From a checkpoint of a small transformer trained on Wikipedia: learned positions.
Each number is 128 + 32 x the weight over its row's rms, rounded and kept within 0 to 255. Layers, rows and columns count from 0. Numbers have three digits each. The size before them is the row's rms in percent of the matrix's.

# layer 3 attention value, 64x64, rms 0.282, rows 36-63, columns 0-63
111:137056145115124098117108165210117079111095097107121082186106107127134102109117115135145112106096133220107126183105144084152153148124145135168119168102113156063134095155160090157178111130123162
098:139028109161137119113088161177165124151140139123176135145165154182121119117176097080096119132102167060116126076192087135117136136130153151091080098123111102121143140072110119115132161160172098
115:103117138231121180128103140147176142104136082112159086183123090121123179131121114110128132121074134191156109095139049112111127096133101151082125122135127161124115160193082110122152099163090153
120:118145115127138125135057132203073161130146147055142147116065118169146111112126118128141087173168102155143054120146131145141199117140130124108109138084091121185099144102131087155114196123163123
103:143122128134120072132174138112135132110147123137103128127109174172138194203088133113134096122149086161128099144176058106103120101187044126126109097107109141147106133100148157127101093216126090
127:132058159067073064145138127113091102103123116155141124137121131085074120172133097060155084098136151181081116131174135168160159133124099109174161122122129177186139109172102176147153121128120136
123:140169139121137116120110131111133122087108120150070133180150165107151094120087101175114142163153082124065121077171126149211101117107116133125130083158103172186110150140121180189092159084073128
095:191129140176160174070098175140085142159137115125133095121091070137216150117156174070114114147181127095134143125118122116110099143155094162115160160140070143155075119095123108133112093148104081
099:201096130153121128108103164145062100159156137162100176095141155147133124124053126095110134122089070205114049112163158163109103105150135136135172171123135115097095122089163125140165139116133167
105:083073093119204118109167098117178202112105102109109118128175089124204126124115200126147130115145141125119127113131138148151105184164142108117149080061152136156100071142080130144126129130123168
119:097087172089109148131078123138080169171142147112154088177164124158177109136176146157099099119173118166084091162113131102093152120165181061110111082114120184113198095091142107120148121131132126
116:148153147149149160148185116172207103125131126128129076106119127101153096211087088158112095135132171107112149106165146130077129147087118156102176077099107096116096066097142094178147123167141094
121:167123144116099160093118185127153136097119165071105106035081137111129173165117119096110179113152140086138148147127178107112090187123085151128092116138141160140139105147113133191109090130112209
116:185146085123096117151113188155115087083138132126112160157148161120121091113124086132131106074112162057172177184140079106062129147051158146102121114150109150144119191136133146149150170135135101
111:202096087130081180164093081094109154114117134108107104151113174143148118096145127138180075114116173119142186086136221118156092155161096110133071110100159121172156140093139117096128113110126128
116:167189073148163133142105113108142145120131175128076094112108210157109157158140062130130161125117160151127070114083122123127144100123175083162134155084205116153149134118103079161096086104128116
092:149116089102063137090131128129106139112148153179129135125158136103167202179067171160158167138026136135116091094166088143175143124120083119099113138128156134107089081095109118094155122109148158
114:128140118119085136121117067167127166129134083087125107121101187153167163145126130070063097116079141139107162124088059107117147169112094195167179163091166126147116171138100157084150135156147108
120:066146129126149127110146126143097181052119064073135128149117063138122141089130121164171137160115138107137066170073109131145157178143144137142138047100115123161133182143119161188153117153134129
105:110108173175143108146144127138150148156123116122164120175080118108123126125146178121161104055146149141100179083142108096118107047124117165129056156115156149164134212084105137127059123123090128
089:151091116114090110119161108191135139171113097142131161172093129065140128093129152146108170101126144189111125163085064160130173155111088130091166164134170127125116224113106088105133127134082087
123:152134119113088115156128188208143173154128110145092143116148070102120152152106143051158159144130125156193089091123139125174130098152087124129113050116172101122142094113097109093164148093086158
106:153162155177179148106149136131152141125104146144079168107112151153062120123143110102098077132161124210128126182133144069155144158118153141136074151068115145107140124136154060082072096149080116
111:166139134096125175163155105182131174083160179119113095157177078120142104185126065125071154087116122157136155177041086139156149122086127098123163101155146121138142121107154108142069118126118131
106:143039144187200143110112111130073104145137079092127129097120137172103116120091106143189200155095159152140121109193142115154173115076124159132088088131133098104146100106123102180132136142123124
125:115140147073105096091178123167117139158103139116131153112184136142091141140125068147176134119162170152121156163158154097190159091122074154102072113066141100113087150135164177115050121145135099
101:145115086137116082145166071168188154157191111083115168053146110153098104160139108127125149139096137117101080136155178175087153066127132122135122101075105119152112082177150132152150162165122098
114:157120155110137172160118116172132123110127081104155125051110137181135102084146099131144164099096153179084107103089171146137130100140089133099194118182109118083121173151144147137160152062063164
# layer 3 attention output (transposed), 64x64, rms 0.252, rows 36-63, columns 0-63
110:115084117121136107180136180105156135156146124173102162120142135068169129142104112119105107095113125052137138127083152111140213087153189159162137069129108083211122160103100129113089148125138122
106:147138158116209158065153092122121139093116082154140162119138169092096181185071127151091060170169096126118142190134120141128108122142128094097127113165124155141137131156116134096122133061062132
116:153095071134139083106115132135128129096131148181120134157135130213149120116048085110143122120140189097111114162102183116122124183182139107130128127154154114166091139139151141032090164096123111
125:107149142175089100102156121198120088108148096159144126106098111048128130191130155168128076086153155061150148112160138167165118135117158046124123125132119185130144165125143123129130075080138149
106:101168154137141136096165102118138114101103114127110124143112117143127102175115100099088134153089202079166101090115201129156185183104135163158134118144121154089137131071184102096198085139089093
126:149164117159132108147145133063119156181064102139130101132185117171152154155088164118063133178122143170125146156089125116101169125117135163134135077106077054136096153088167118135133063131109164
124:130128161100132146124128138148156139159135153167142076138053127166136125188154189071118164094146144128128092136153129074152148166057124106086141120105133052098123139151176102113183069106151095
087:096146148093152120116121115165152108108076208124134203127113136115162097104075116133165085155086202119094096154106142121115112146111102086148102078119167177141120175123140045140156146138154144
095:100148136130128071183091096160165092145019134114141120172130100110110143233145179128117118144093128081151171131088118138174165094138150145126126123130156136153129099118113148161112085096137097
112:145125154161082152088100126074147134178168110092120141142079169156098089130153102174148115178105154168150147153130123080162103122089088089142143098178155076108091178103106103094133157131206106
124:134138109116128187078145136133162098191146057125080139145116118061126198121071086100118141094117132112103149160172167186157161104108157149129111110153138115084146191117097142098083141091148143
117:122143094104172131104091166118109208124107110121163125185103182087123146128158137121126157157134169120171131104085144104142162096128067080178131150145145154127052082132159076075110177123105108
129:091121086103164096116116096127105096115182138140110207100131101127165143137174146114158082131138212150046126101087121111123120059148097153183174100152102122125133127104188129110161159142137130
113:092133180151141148168103119121085164090113111179163120073136165081160140166101155087132137112135141150116083132132143100115130100136063098065118147110100136133202070177109131129139162163113206
118:086128136115114126077140135107115108096113164149194089104111137102123185122137082150081055186133085178132090104148134137151094060132163172130176131097112092126139176140145129152179174102170137
117:136088097153092100074176121147099089099097127146151160171154080102126136137205150079113140096126148118140156069111164129163099118125187131074122132135114109090130106141167222124120141195130118
096:140105132144126095126100073137112090121094124095079082127119137161116082201145165150142100152159173113115087162107117122168130143168161230122129140118082134108186112171135084125087160145158077
121:171138187176097107082156112093105098123087208140175142152123134126120083126122094138101145208100166090137090132141192137116108122153107106150145110070065132117167121142087149112109122135110186
124:129131117194088096133123166094129143131211213132110140128119145104125072110097157146113113040103158194172106103172146116104128155132116106107130104158095154120151146133145147094111126063156088
118:159132087078162113123127072120110131110149138207186130082155077127116162099083093152044164141130138103112126122163134089096117160122183119166140094085195147107142165150133121105181132107135138
097:134156167148125206175085041111105079101132113199112115122143144131133120126055106137118160126174141064155128124153160089128138134169170117136116099099140114152139133151054102141082119134171129
118:107106062182088092176094065107120080090111077114087135126155144165112102139156136178092152101175181114110136166106127126113089118158123151168107162143125145146105153149138112133173121119226138
104:077111093137071136142155144170161131089119110149148197162149102167176170139169100129127118093135094057109180052137164080118183135099161106172161127134134129092106095112074114146138112139117135
124:141140145136099136070104102091115110136170062151119150165103166108152130070168158085159208099096171098146139134179135097146146077164136121103143139069048150127097110134132135119146146119163178
114:118106070159145106150104128113138183107157144188171155112093157098102128142134151159089075119142108151126181135048120124171144163185141141096145133179108077168122090109157134121113078096114056
126:117109174126110100095156117116111183099152108119132136133106174142123134141106098168084204115185083124165159043106117106102147147144129159145195113142081129114158093095146056119189098113152130
104:097151119146135123086083087102094132180099078080096112173120169103112155145141133161128121138165140156216206114096177127134119134092093079131148149143118156146092105124158184089169102091092134
111:101088082104173086119109079134172080156105176171162121172099151135149169123090143146167150098148114133184159129117051163123145118150091123165131132054085083156141088127145176139097102126150117
# layer 3 MLP up, 256x64, rms 0.253, rows 0-78, columns 0-63
082:103095125136171124145161187120127114125101124165109140151155121145129114146040113130148109166116071138123158117106146049153143135179099194143072112121163119137097100198121076091158127173150080
086:126128179187106106156141134123095153161142169170182155104181097155154114137105110136190082134083162165120099128144160141120090120077080076111142140143113104116117073092099149092065094160070128
118:123076070128172137187144143134093138107132073106127101175058169162179101179156162185146133145148122114093076071138124141095093147161097101133127107127089111140187160108119160123161123138176117
084:123126117087154176151203190142163093165111100127135164122147095097093156152046124113123144105091123086111172152117068162164157117135161153129107059103122183112164112105089118129107182141112125
103:109137114076125175142131156143052119162167155117102131138151170099165133081152142154105138092120131090074094179110147045157146165128157137174141145066086068172163131119134160155101096144135143
104:097096099100161089040138196130092135183154128122104093108171170133129154129092151160158117120131123092098098169156129099171141154140078106187126186099147107133123148071089163142122130153074149
090:158075094198197148109160099139156185181132111141141122132149122157096167133122120137115099138144138133119122130087141080101082106152120086118149141114206159168133138147113164093150050094060121
113:110089168127114136128176153137103081076151071170129143095113178139132115137121147175067056126162160161124136121084100140114143159050144122110148106093086165152091154134156154079154078141174142
122:142165154187104078092088122130138117155199128168157136111110119122104072089127108115176163134132176096132127112070131100180157127119103151179110089126140072103145204154103161124179085137127094
090:136183129167152152126091116106097123153147101155102156092191146183104161101062064210096149180114139109106106117085169167135094120130119099154147091145125073159132151098117111111089093120131175
087:132174139141153145072056087111123116183173069162087126105135181070088136126107064174159106157119116177131140127154143147188101132132063118155126175143142189138146157145119146121111102134113128
082:157075160146103140153122209128084152127177216109160139143127127116108105129130138107149168061116118163193132045135150120092100172103104040146111121143139153121131104139092135120131129138122137
128:100142153125148111102160085153189077190107099099117094076122133131183112101141126164149200117125121122124117148113149150098156118154158139136094093107097132211137098135147115175128131156034084
092:115148082131129121137160165165078125105106128157145201138098154115157155151104097037137170073140143166163106120164159143102120119108166126127120086087131056138149119205137145141094074128130169
097:132121093096106144099164157161126182123069121112123120156171084157142146144136156159185093131088125105174171148045085137122119150152135107123113123106164196148133124167159088157172083101056117
106:098170177092073125176152121148126136190112121140083148136097128100123085096081123145156225118177131144112178123139131176173150115078164108158072099152140101099136123088144133148141082126162102
071:170085191118116087153189120112062122134151140146177116145090093147172136145116155195122143045142085120111110150123160137129146082128104110114158107172162140162145074126085079100093095128157114
098:067068109132135163183151112117134172128183127149146125074137135128137137124116129150108075223122132150094128113120110068137130093114080176189080106141105093175201145143123154118118101117145135
118:090150120100101201114121149165097126129144095217116144146131109113102063119133131135079093128134126155152141131192141128117124085166094180104153102153127107184037166076143135144151142160105124
081:155098126136116129102156123178135160158116163159101128109130105126127156097071137091217133108128105169125100159175131133099070163137121119097106145048104089120127065151168179146150104184143187
087:189130152139155100128159181130095132157113126180146138100126109172117121175120169173087133103216111084098146133113073113176148152080109054149125119087144128111126128162065100115152082103128103
072:170141133125087139201131119181151066162091093160147132160119107126104064164111130124132134155152093146158098127111115229119141117146182106127128193128144098110094119173092117068143136090108151
081:110174123164104115125154117088199081178135110112080170124086144075123166139122092144125104157092169143132144160134121116103156086078126139107107114140140062103106242122166114101134132111154155
103:054181140125108131156152156091088106172200131149149122078116092162079110143158074102127139144123109049126121168160135126152153187171097127176138147140127078131116127094134153137111169105074107
076:125074171137138125134149118137068113159085106133101202024203097102112144132159131121119176140179110173128156129099139146120089097134089120122136176142140107148128065129112165116092102167138105
107:099156136128084146096203157083094113125151171117142133120107130174163149227122133141102116093185140134122098132172107124159092094133103154150106162116084120110136128185055101121100179093107096
086:180095174161090136086129151129178049187119169132140124139124112115106082135133176142115137104094158143181134079183147091122119162083135142072083124134091112087135139074166126142168100143142174
107:110095139166141144078178150191143162182150082169141143077138105121135097182139138129114110099105160120089172050146091135192150139167102100144124148141117134049155130114083121116143117096170102
111:116101120159134092137125090165127151118118093139156190128081104108182147125116168110155128098084131124127126154164072113166105192116098086160137211127063120124122170116171180073163156078109134
079:117157112154154113095154130153064141093124229112181160039083082130148171132105125136149063140116145119042120112126111115119089117136133112171126107138167140136139168115112108098136156096148121
076:135133108173113115089129118120033140154149093154087132136114106136137123172150109137059084128097144103162097203132159168153196118112175069098151124127132198152138162116096149111103146141129084
097:095092108130181089130157114127145126188078139125123152114158119141109103104199093104162136093090130135081124139116162114120171065100095175135161107115082104101090162168152161144159198143062158
121:126145093151171092094126168150138123142094134093116139115140116126165137219161083116115190147183094120102133129166119120092124078151086120159117124135153143070166146197130177102059152104090092
093:053154159118106138065157146096108107096190077097204123131091117135174145110147186096141121135118111146174109121142130138107098109142089097128122129083127131166149148104104157175124098215086145
100:107211128116149153115178144107180038131153074134089147157116178091119172153173128068067157121091102135110142196120124109112124150123125094160113111149136114111141140102176122092143124114089162
088:157135140132122145154167120146126087138153169095104144151146157164138128109128140200144095112074118200096135144123068109100116065123088117125078135177100122169121147031170156168112117176096118
078:146093103080197182139099166119099106154148171193113123100107120139118123157101144154089144121190143110124148084141056140060177080175098179137112147090084124122107139142123098119163106108136161
098:166151158140118182033153170139135104130136149142126135060148132104166068190138104124136130112152153126072138105114082066162090133179158079104131125118125157110076143095178122141130101159098119
123:144126062179107130124095117137135093107103118155102120145104136116186107179109147149141122113120091164101215166143119138140129140103123123157161091121162054182117165144133059159169143114078060
102:105085098174105129094161142155168080153154161073150080127156099153145145141147153118152180126112163097170127108153103124141188117068185152134118114112118120077129111138119099154225081165096114
084:130182102165114116189157128136070083099123156122143087131095112123152114188140122063148147153102152139132127127168154129141107198116119164152105111122115129111185191088096167061181115098085097
096:082184099121112125191120075149116111162123098118193127097066072096187151167093133130151219114116108135122130108171208120158137123122137140103168099119155145135105140126156132142150080137104112
106:112137125187119121113176133049078111133155127144111190177149104170126123130087112132156184140100125094131138103108131113095125130154121106186171135069109112082073174153107127188162136082079102
091:131156101161146171178162117103103111113152167144160146184147076087149154142084150145074116149140055113131124122093159078145092099186129118093207146170094102109100147087136177086112140115143141
093:128117169126135130149118121110106110159145092144182126068188155059203125188134162143136110103127110097150118153098081149147138148113125063135074130094138091170185197175141093130146118135154147
107:121137136131156126076088162106205106106157106098114120110113142121113138165120160141062177135157076106088142159129145108133133162146147104165169148099075121169121136160131180087176182080043126
096:116154065137082105103110169207172130163148110182086179132117171150103087119053103147141099122099136094146103142182100146147108128119138182157131113102148104160069121110153099099127182166120132
113:133087112124168134103193206127123132136107148094117084076112122155103098123093152105214184125133110098118129157081102139146119159133154074171067091158130129150204144133100099124125119167140154
102:136154134136162081127179129085129105118163146150088144105102130113116184180106101082095157038148073115157190156134072123178167159161105117139136165085115092137115156147116167091171107115100118
104:128161137129126107061165165186149131106125142135111134146158114159135122181131161064132100118166098172089186148154137153073135179116098104157098125117112165175085184126091131094096096061089098
116:143162157138178112103161139183097129115147107089154103123134120131134083166127135124075055091085115145132130129147103116175114158137102164166114096155096133110071174189057156128139047157155160
110:141104146106140149143155130127177111089146098053093187103108144064151087126136160073124186158094081190178136135119097168095110129120132127141163123154084127096188181099117107080141143124111158
105:124108128125126112055115186145115147109130134099109148152137146123152103167149103117107117113139159109130071163207096144110103121140146183157134145138165084233137149101063142073139116167078154
116:163051100169078144090127118183128094139086119123114142056169097124135118157129100129158117100101153131114107214156152086125155111111163081174138180147134162170158173088173116130146125147122099
084:110183164180116176094149129063080107111129072180147098137149117143147179132087119186106149123170120093145144100142157120095114112127134091115132148093072168138119076105088122137139062097159187
105:097127006094153116176184116115201121152164119137105114142085131180134130145115154137090073114123116082157125172138169090122118178133125170147131115131108107165108105132135128117188137077108125
101:082131120158093129123209084129123064124141171087115101149127098132123136182124166175135164096148164115104123113143153183122153222135162148137119138081083127129105147151098138121120141092051169
116:107114106103152126118184184133127095100121107153132136084104184099155151138139080126066103093163142135219153146083136139124132135124177103147157142188125096133099123111089130068169058125103175
105:103115022142126108127131164109096111151131121150121160133137105202099113122087150109094098078200125143165117162176121147166104129104088122157106067145195165160128079159140118107153099125101131
105:135164115089123125077102195128145103145108159112161160144162116120126095159076103131164182150213093085127114121152112080080107167156135117173125132099091173088106139134142178162101112054111115
092:091171098177140164214161120141124125124157067111065119173111104069085163108144173108113133143151098141114144142133133148106119113133091148171116081137162104121161143054132135113189117135134196
113:163163124161121129135117100099127123066138151091109125109118200141193087139054115097200153112157068117095084121113137150101155148153121100240114132137114124118145132121141116154155147100161117
079:128104056100162119088131094148107120096151131139106202151161119147106104107112083154128113144148126136083158163127059129105062189175152085173168126088124164104131116172159180155160169132142110
085:180185124125068136117153085186150090136135137087099153101148082087133143154176105153173129059147136152129168174135171125110159066164097163181112110074112104120154128098152110120134106076104132
078:195204133101096103138105134103132100154077108137156136127124108120184051100138128093172133179109100111145124156101097195095070132123128109156181124092101158116127137177105126163111080167147161
082:122067109144073131099118157099185097185154147121092107158119132120104150100181065145171088174095118128169121139121168146124118069169123146152163118136131039113120176131106192122103153128131102
128:123121132092131163154120190186070098137123117115089120184099172130108114141150096156091092117131141107136139197171132098033098133160176128127102145102094115079108096147149160148170079112168137
110:105157130107089126138117116177166088066171067177141116120087131124130140109167146141116110141137114104139120102169167100148128160155085073129092050084130099192132181084167133129190116168112141
091:153112104102133213122115119172157151119113139085106077081091142101163146112132139101118113176178092129162138129173161135156126110073105133111070111141109223157089168067158126164126122153111139
101:149102138143119152173116135100098150165111120137077162061076152132144076161099128168144172131094139125107122159139117134038066134170210129178109144112099145151192124165151150129104101122136106
078:155111174146146183098149160131177087150111126125185086181146117126167142104131127116087055139119127090104097158096090151093167146149158095183102122119160145140115119094128131032101115185120161
113:105148092091143103156167186170160106135152114126053152137137057139093105167136192134088092128123105139132158142125142138091147116174093119131126122110111202143144112147120106143154149056158046
100:104143080160127124068118069131168115158093154110148133127094135122163142104083113107116206117178083158107086128122080124130085157128096121138143131183128095155108102170190156101162144165066182
090:143084159178144130161118174189109092134126097198159108148132169137153124136114088057085158078143152126130108198081137117127196095094117147111174129088139147106133105102065122106087120135112119
081:134139112175139169060170177106072117149200133116106171153146148086159112127145174097130076088117172140111105139071127153122106097143115071116134098177058126143149119135176158142071142115118118
086:131146172133113208138097135118106129175134129093097093087092133102063161145103128142131114138115064156163117177174142167143099150082139125090120130154206150105088190150090126129068091127121098
139:107126179134132192135189127155074116097134088143098125156119136113140140172147122124111118121133120181169106176078063201124121114113163119125096074133170112156118137149173048141111066122112094
090:109205130175125132148111126133072116157070159125150117139100110166094087155156142148056133133136078149101171160144109082115105078209093143163152107154080115151078094149141118158089158138123147
087:133093119136120113120074181136133146153131136082133145157177103153141220093155173115097100115130142082144101084180074184154124162104057134116164053088141134153130141111098130127145105139122172
# layer 3 MLP down (transposed), 256x64, rms 0.368, rows 0-78, columns 0-63
087:090135126120166119076075097112186093127138111109122142175169125145085162095109160145110124152109133188113154041165149091114105215144110096098131142101106123171089193127139105153136134128130176
074:075139122065129125093108183197184105098126132156104130136109120151166152119154105099118147168107114136088091160181178090086167144140093161108130124128146130090158165101152096136154123046065148
125:170072137132136139141127098110112086091150118119126096153143170087098147105097190107084141123188172165133134085108170101184115132119101118126161057114231105097118166101181118136120141113140142
083:161122096128121123121125068138104124105132151093142084158098166154117054137112101177134100105151167217163125113144172098153105149151106164086218119112063147132095141117155168099166132112119104
095:130093164124095114105140141115161151128160119192139092089206163161093141089156114072135148181121153120126060131110101110121142101102157156062123142157080095127101114169121091176097158107194146
115:143124144130105072163091142104105150200159129128101120147168084108105146137125081098160116132102148115124077100102156108176155131152164126109178105092160052135181116133110119173210074152126083
087:132149093097089120108132089106141157170134125075108093153119139149148219089108174138131118125035182159117091141122138070142115156160134158123160196077137151128143085136068123160102133144138129
110:096102101138126125091200160148123098081167098051102108186152118194148129166131071133111152122161161132116104091120112183120180173121089116186138111152080130128154151119122157136081165102115103
105:115147139107136181118138152167135078133113114128163128112112075141110084179136135144082167170121065154144153112211130131089151115108132164067100124119060089132080158168146131159152159129052144
062:113166092116173085106074174167157127131096110125113174113086128106159117110125108149180124107050161064152103124087137173154163126129096166138159122145141157120202103157148122149095146071154076
060:143188087121114085110138108169126116165094082202135105098111186124167120082144125086146164149081113174098138131143149110151169104075101194144119117143174163136144094115134134103174116060085126
073:095137105113125080116095168173167143143104187112160141126071177139144062108109120116142154139117124100217128088135129081114176174097118104155154111097192163086124123141072156138147157089102115
112:120096077127169100157034157140078173114080158171145157141116120110102133110137138131126036124159153083181086112098111123161135155123096074156149099154137123105145166126139141136147126131182185
087:088116099092131195135122187160203086133154109122066128188103109152107141104135075113132086134129161072146151111080161155118205150105139110138117134082081072145150143116132125160157154128104124
080:127120117175133125100135130096122117125084151166158106155139129069155122114161083080148159171150068109112071133123091145167100093118146122108133074172103153058152192126124105137161179131217133
114:134145085184163130139113105108172101091118161034162103136133167128202194100134143118121091184136142160146155128110118074091104143135129127118151138062126113126152093115137140038116144107140145
090:077094181159102126123117090181182141141115127126121225130117152180152104166080138177143073125108112108134149148097142089110145156110112062070131149157098141151108113169092111138105102107128181
087:116175164093083177076127076166171162052146139173151128131101135170130107130141165069123151177118067141082148134167145104112104125109157120135066117123164151093164134153119102115085170161095117
113:108111107157177129136105080118131120139088196101146113150123163093139203095086102106123092103174189111148068116104161102225159132096159134138165103109136125105156114088118147106134077147162135
063:144114109122129139095142158209152160179093122207155105106111153073147087088157099139135191132076076133113122164148083115142130155124088161100098119096145146064159097130106158151069151128124140
087:150079060111133115116099140172126093120128150090061150121106088130176116090089132195120102101170162085132165140131145139109209120071122143185155129121114149113148168108179123077143129088153149
075:100132161090158091080169123112178134105147159081137114114157127166066162155124131054134086136087163143116129058145146161128130172068204143112147116174108126136124122116156067131150169115103158
068:115068081120093075126141152167166121194126071070153144062092143126178092117106076125158161158136128139105157186138162166160106127180062155135105112104124146102157161135113130113133135102128164
106:167110100126056157111157130128116136093141108094123155150095089169132156193154121120056149100184121145098091122145123103203145127092178090153086180136107132151097058183145125124153154116117132
094:131109028125075125116119128131125128135170087125107096130153053104120140118118167123163094089127150164155150064116155139074179192122126164102146126153095180128130185130149184141106106155095143
116:104156124047180167130134100157138092195119133111123153143136126152134166176146191120097153088100175100131139118127093091176133159100148130135115139098153171131109057146131098114073148120090051
068:107108159178080139092182176144156148141128114130125101162095143134179125068129097093105182136099125169152129160159175121187147106109079148099145151138111080051150155071131112102132110089153079
098:155193165083144072116112193150063128182078148123170154095112109181125109091116129114144135205114091140092121154122091187099135133137129130131113103120127154108107114160160123138137147123039148
099:069116174158140114180129125161193153161136158124116116116109135121119148093052069110172188152123147110121147130138141144192125167081097073164104130112054085099090130136153121124176105144108140
083:097118145101093176075082085171192129154089112126034137199138140165123099112096153136122150127091139142165164123148111113106187164124144183111091144112090127126093099128173111167121106150113164
080:102120109126097139126066072122221144144110132091098123133134112168123171137129096130121102180111175144132161080156123162135146165111176121110119096145120142182138125109194047080140106151070157
127:141128127072125112107133165115091130170158101138130123119153101133141085136146140211120125067097112112202169192152126170134085119130175128114166099113150156115122131184104133073138078122061071
120:070097120180074087092109171125118136165196142133130143130159154171166100097104111116112152110135130100123162088072098128197079162113098136138149128077106064137100105132176153167162135142131183
098:158172119110097131215143077080118137081100129170091116162104128103165154123157119088187154099144081138124194147177140111112137120131095158114100135165130160109159053149097116104103138137169076
103:105093068166130113196178102104121143117124165188144120104108098127098086126090125161130112157167131134117126131177122093078149100122104126085137118122149172162138134217193145092167087074097136
082:130085076193130104137175147127147167147113080080177134146156149138137104061171105153112140129136098137110083169085136069143079113118118082125148100186164149134178135119070147124102168118170093
100:157153144197086116135134112134124107158090093170138113065125123084135118119207144124152082116087139143140095122127142080165144146110160092079178092186150126065141172150154083162122091169122088
089:099080151099148076112123102091154086168114149116133130140107133114164217117070098134124134153139167157143124149047127125181147159088109047144159121110166093129162164114095119104125136171159167
139:159108152202085143096182151120110128119140093142113111142065072108192114080157108139121130144169114136081145106136133168095126135115119115113061072187137155163094098162195096116151132173121119
104:154124108178205142170095109115078138119138124190122083068141146072106085161087116168134067133126130161145181152108052168140093135173141140132132072140099131151121142172106116115111135108104151
105:180097144074099094154131122091081146207184077140148125101113088118114131116132138189161136091143096078170129169142076134123147073141140145169133101143104203155115076155137122146086127135105136
109:115115155107156134095117131086095184156112132130097110101145098149077082141194095140188077170076164095162154153102144175123182102131125161051120121152162128191159120090138128090130136116101103
121:229116091115120147100166157184156152127165096115075122119123113143081091144124107086134149101139102131086148160140107150144094187100125197122108152155094144097120160100178133129106094173060115
095:091111069178093107126151142077091131140111114125163150148099174124123111207135084141128158109130146163174124124133152083181106092194168132148097157129107104089066108183088172148098157128118096
076:087174182050097135068121135146112033125135118103132109141100146138132131112105129155136125150156105130149144180140083157149130192121131134184143142101110090087165114106175130168084192125093102
098:086146063082218103152092127115134121130079146102144080162108119138181137125090146146220133100099106152127144089121151227107134143142120139144139154110091103138115113149160114106111135101174129
098:182081107131196060124116116119085131151135102082182123116109116085137157141093143161132156139108123196094122141176104156105136111051103135137146100123140124184152089143153106090094103163199135
101:143120133127120086124143157171104147124110081050132149161108158050133147135105133111176166126141236109130096119123116166104149144066165143161133149154141099166152117100120091094063114115166102
119:138108164142109203127139147135103127115175074113125154119157120131118085081075103131122148148134171122097041144081151125168070161065169173134120130154125177124125094135156076159107142188107135
106:187100122158080126136126061143090183126078163094077165118112135119078100129131110107153129135180155117105187089159104160071090128162158185154159133162113121109130124106176078113112157157173132
123:109170094145123107140155106149106116057153151191086138153106175188150126081062158113136119126097139136157140132148132186158099102133147085090102173088139156138048126108160066148145143154106153
109:153110148133114143106175157092075171186096115106110176119085139149094110101138086114167146166103072140122099114119141184105084110088129201094136109116126151160187108109172082177105121173151091
117:119135131153120123197126066136112128138149116173126111112125128155081151127151200112133172139156103120140132082111166169109091122161086081080062103084122192133127164118214124145117097104174105
102:142115156112125114109126183115187182121074118137103126133161140141147172083104108182127062159165140037111081094082083111174133131120184139132160165142095170094115118175124135097118098141153122
068:053138079101130096086106145163219165165080137170159135114074149149164094147135090132135104168141153148137144140104146100133174141138107179123099127104152139045140122126116128113147160061098130
107:163148188110104110092172124106117102074134077073171072114134149144105126073136144153135104161116067143127080165144099153127106080142138121122114156106141162095155117091142163189129185190099175
133:148107094077131180093125166053119172130173136055140157121145081114128192159152122117153100090126140185091154138184076108120118114112161114142103156175117130152054096123160112128110140166137114
123:125107181141079121154161175131121143113191124188079128048106127203124120121180123133101121119139112126119132171152127116127092104167154104138042140171085156104062091142141131138122116149098151
108:103135174064136107143151157092099095123122143139130120136133155088152107121169104088150071159111170032152091135135071176168140182123114120174158099127114112123160136129099066158112133171185154
096:144067102172107113154151113094091133117148138115136081125109142098177188049118136115116082184162178137098157142109145110163150097139144112086137112130091133103068134140211100119185172139114151
096:145091148146058097126152138156081129114169139109105145128149137171130090091143104128195117089128067112168161147138111157079166108131083138164187165153036116138117117175149143162113097080116124
102:081119157152158120108141147143123108141132142191140115163152138097073083116165156104092144165127157165084146124138061108132103167120150150101119117138195160134153141158019084104075105112161158
070:094146122104126055140080139178156137132098091203193085133078111123174154095151069115128148125107150069105102191131157142124120116112079155122159146120172118096146147094092129155160145136158084
105:192120074132162101180144189105124190108138107104121096162161129167106117145063141132117147163124168195103090059113123136103123151112144123034116165128126135135097136126116086113096108146160153
072:119130114108079116102057059172201137134144089141119142167136104128074146064115108133122110116129180141138169127116148146090148189152154106176144149096161110194087142157115133089116148144089177
076:109141186053163156129098181156201134178126145116099136118122141098106098151140190110162109123085152062095142148147068111158149078077098098138145135115145112116163170115124078166114119122120169
145:138063113144124183091083164098122201144114133168081142136120138118131109100066074104178120145139113157067138057160102142158136107155116131112162143143174150149080176169122086134107094158148153
118:137109168109120136111123094091105100190140167131163099145102093135152161120171065145162156134100110146148143169115176191114186145135118165107122120122160042129110071146057127117094146122134065
098:090182108152152140136124144182158115073085096164121159135127130137095110191112130097160134041146128105150111123172141119030192154158144116145122171106126100073168145129134115133104142076129114
107:191084109127100101105114095105105135086137176199143103102165101108073092146110157140139150121171141172123130133153126128101159118193102154124131066181129102128175135148031155161108134154109110
082:139163167128108120113101102072186160081134133077090126138143141135104131118154183149104092119134136119145113106158054067083133179149168114114076116164136156107146084159169066162158134116161186
094:117106180126114157115118090150163178133048152187121105101120075164150129117106094095063184143162145140117123094111060075093138150125132109100074180134125148138118140126147152185179124170132136
106:106135117148137091105076165133140113099137162057113132070113147133093141170144145141109090138136152067197157073140178114125128101112110139159150128111140097104123185205078189125182097111126151
122:193112146147136136131119137118094148156091083146178126084118132148227135114128171156131153157124089047126096152126103094203103105169113082155162148125145088114126114116097163100086101107156092
074:129125156089139093082119128146187146117187148125101131140119189078138115076170141072141097124078155143140204119111129117120123165166127115091100103124133113164121118054126144129194190069120142
062:093141118104119103072067120174171088181060119163094112140093207110146132127148131131114118133118155119179134150114143078115206160130151181117137074139139125092092130153181124113094111106106164
125:054157137156096106103141171124172098144159071152129124118117134155133128088098158114166124176152107082099067125078138096134068132170113103131129158155121140159153123104207158162073097188139141
083:190157093148097099131141114137155186107155156230166120116131109093123154111091071152122110067166076112100108074186082100169118113127135150134104110145125150119129183131145084098133105133158141
093:182102114130084091094114181090116190071111098146140101155175146145138164153161130124116111145169135085156087069146081151153116150195070111098146099123161154170112141093094106130084161145170124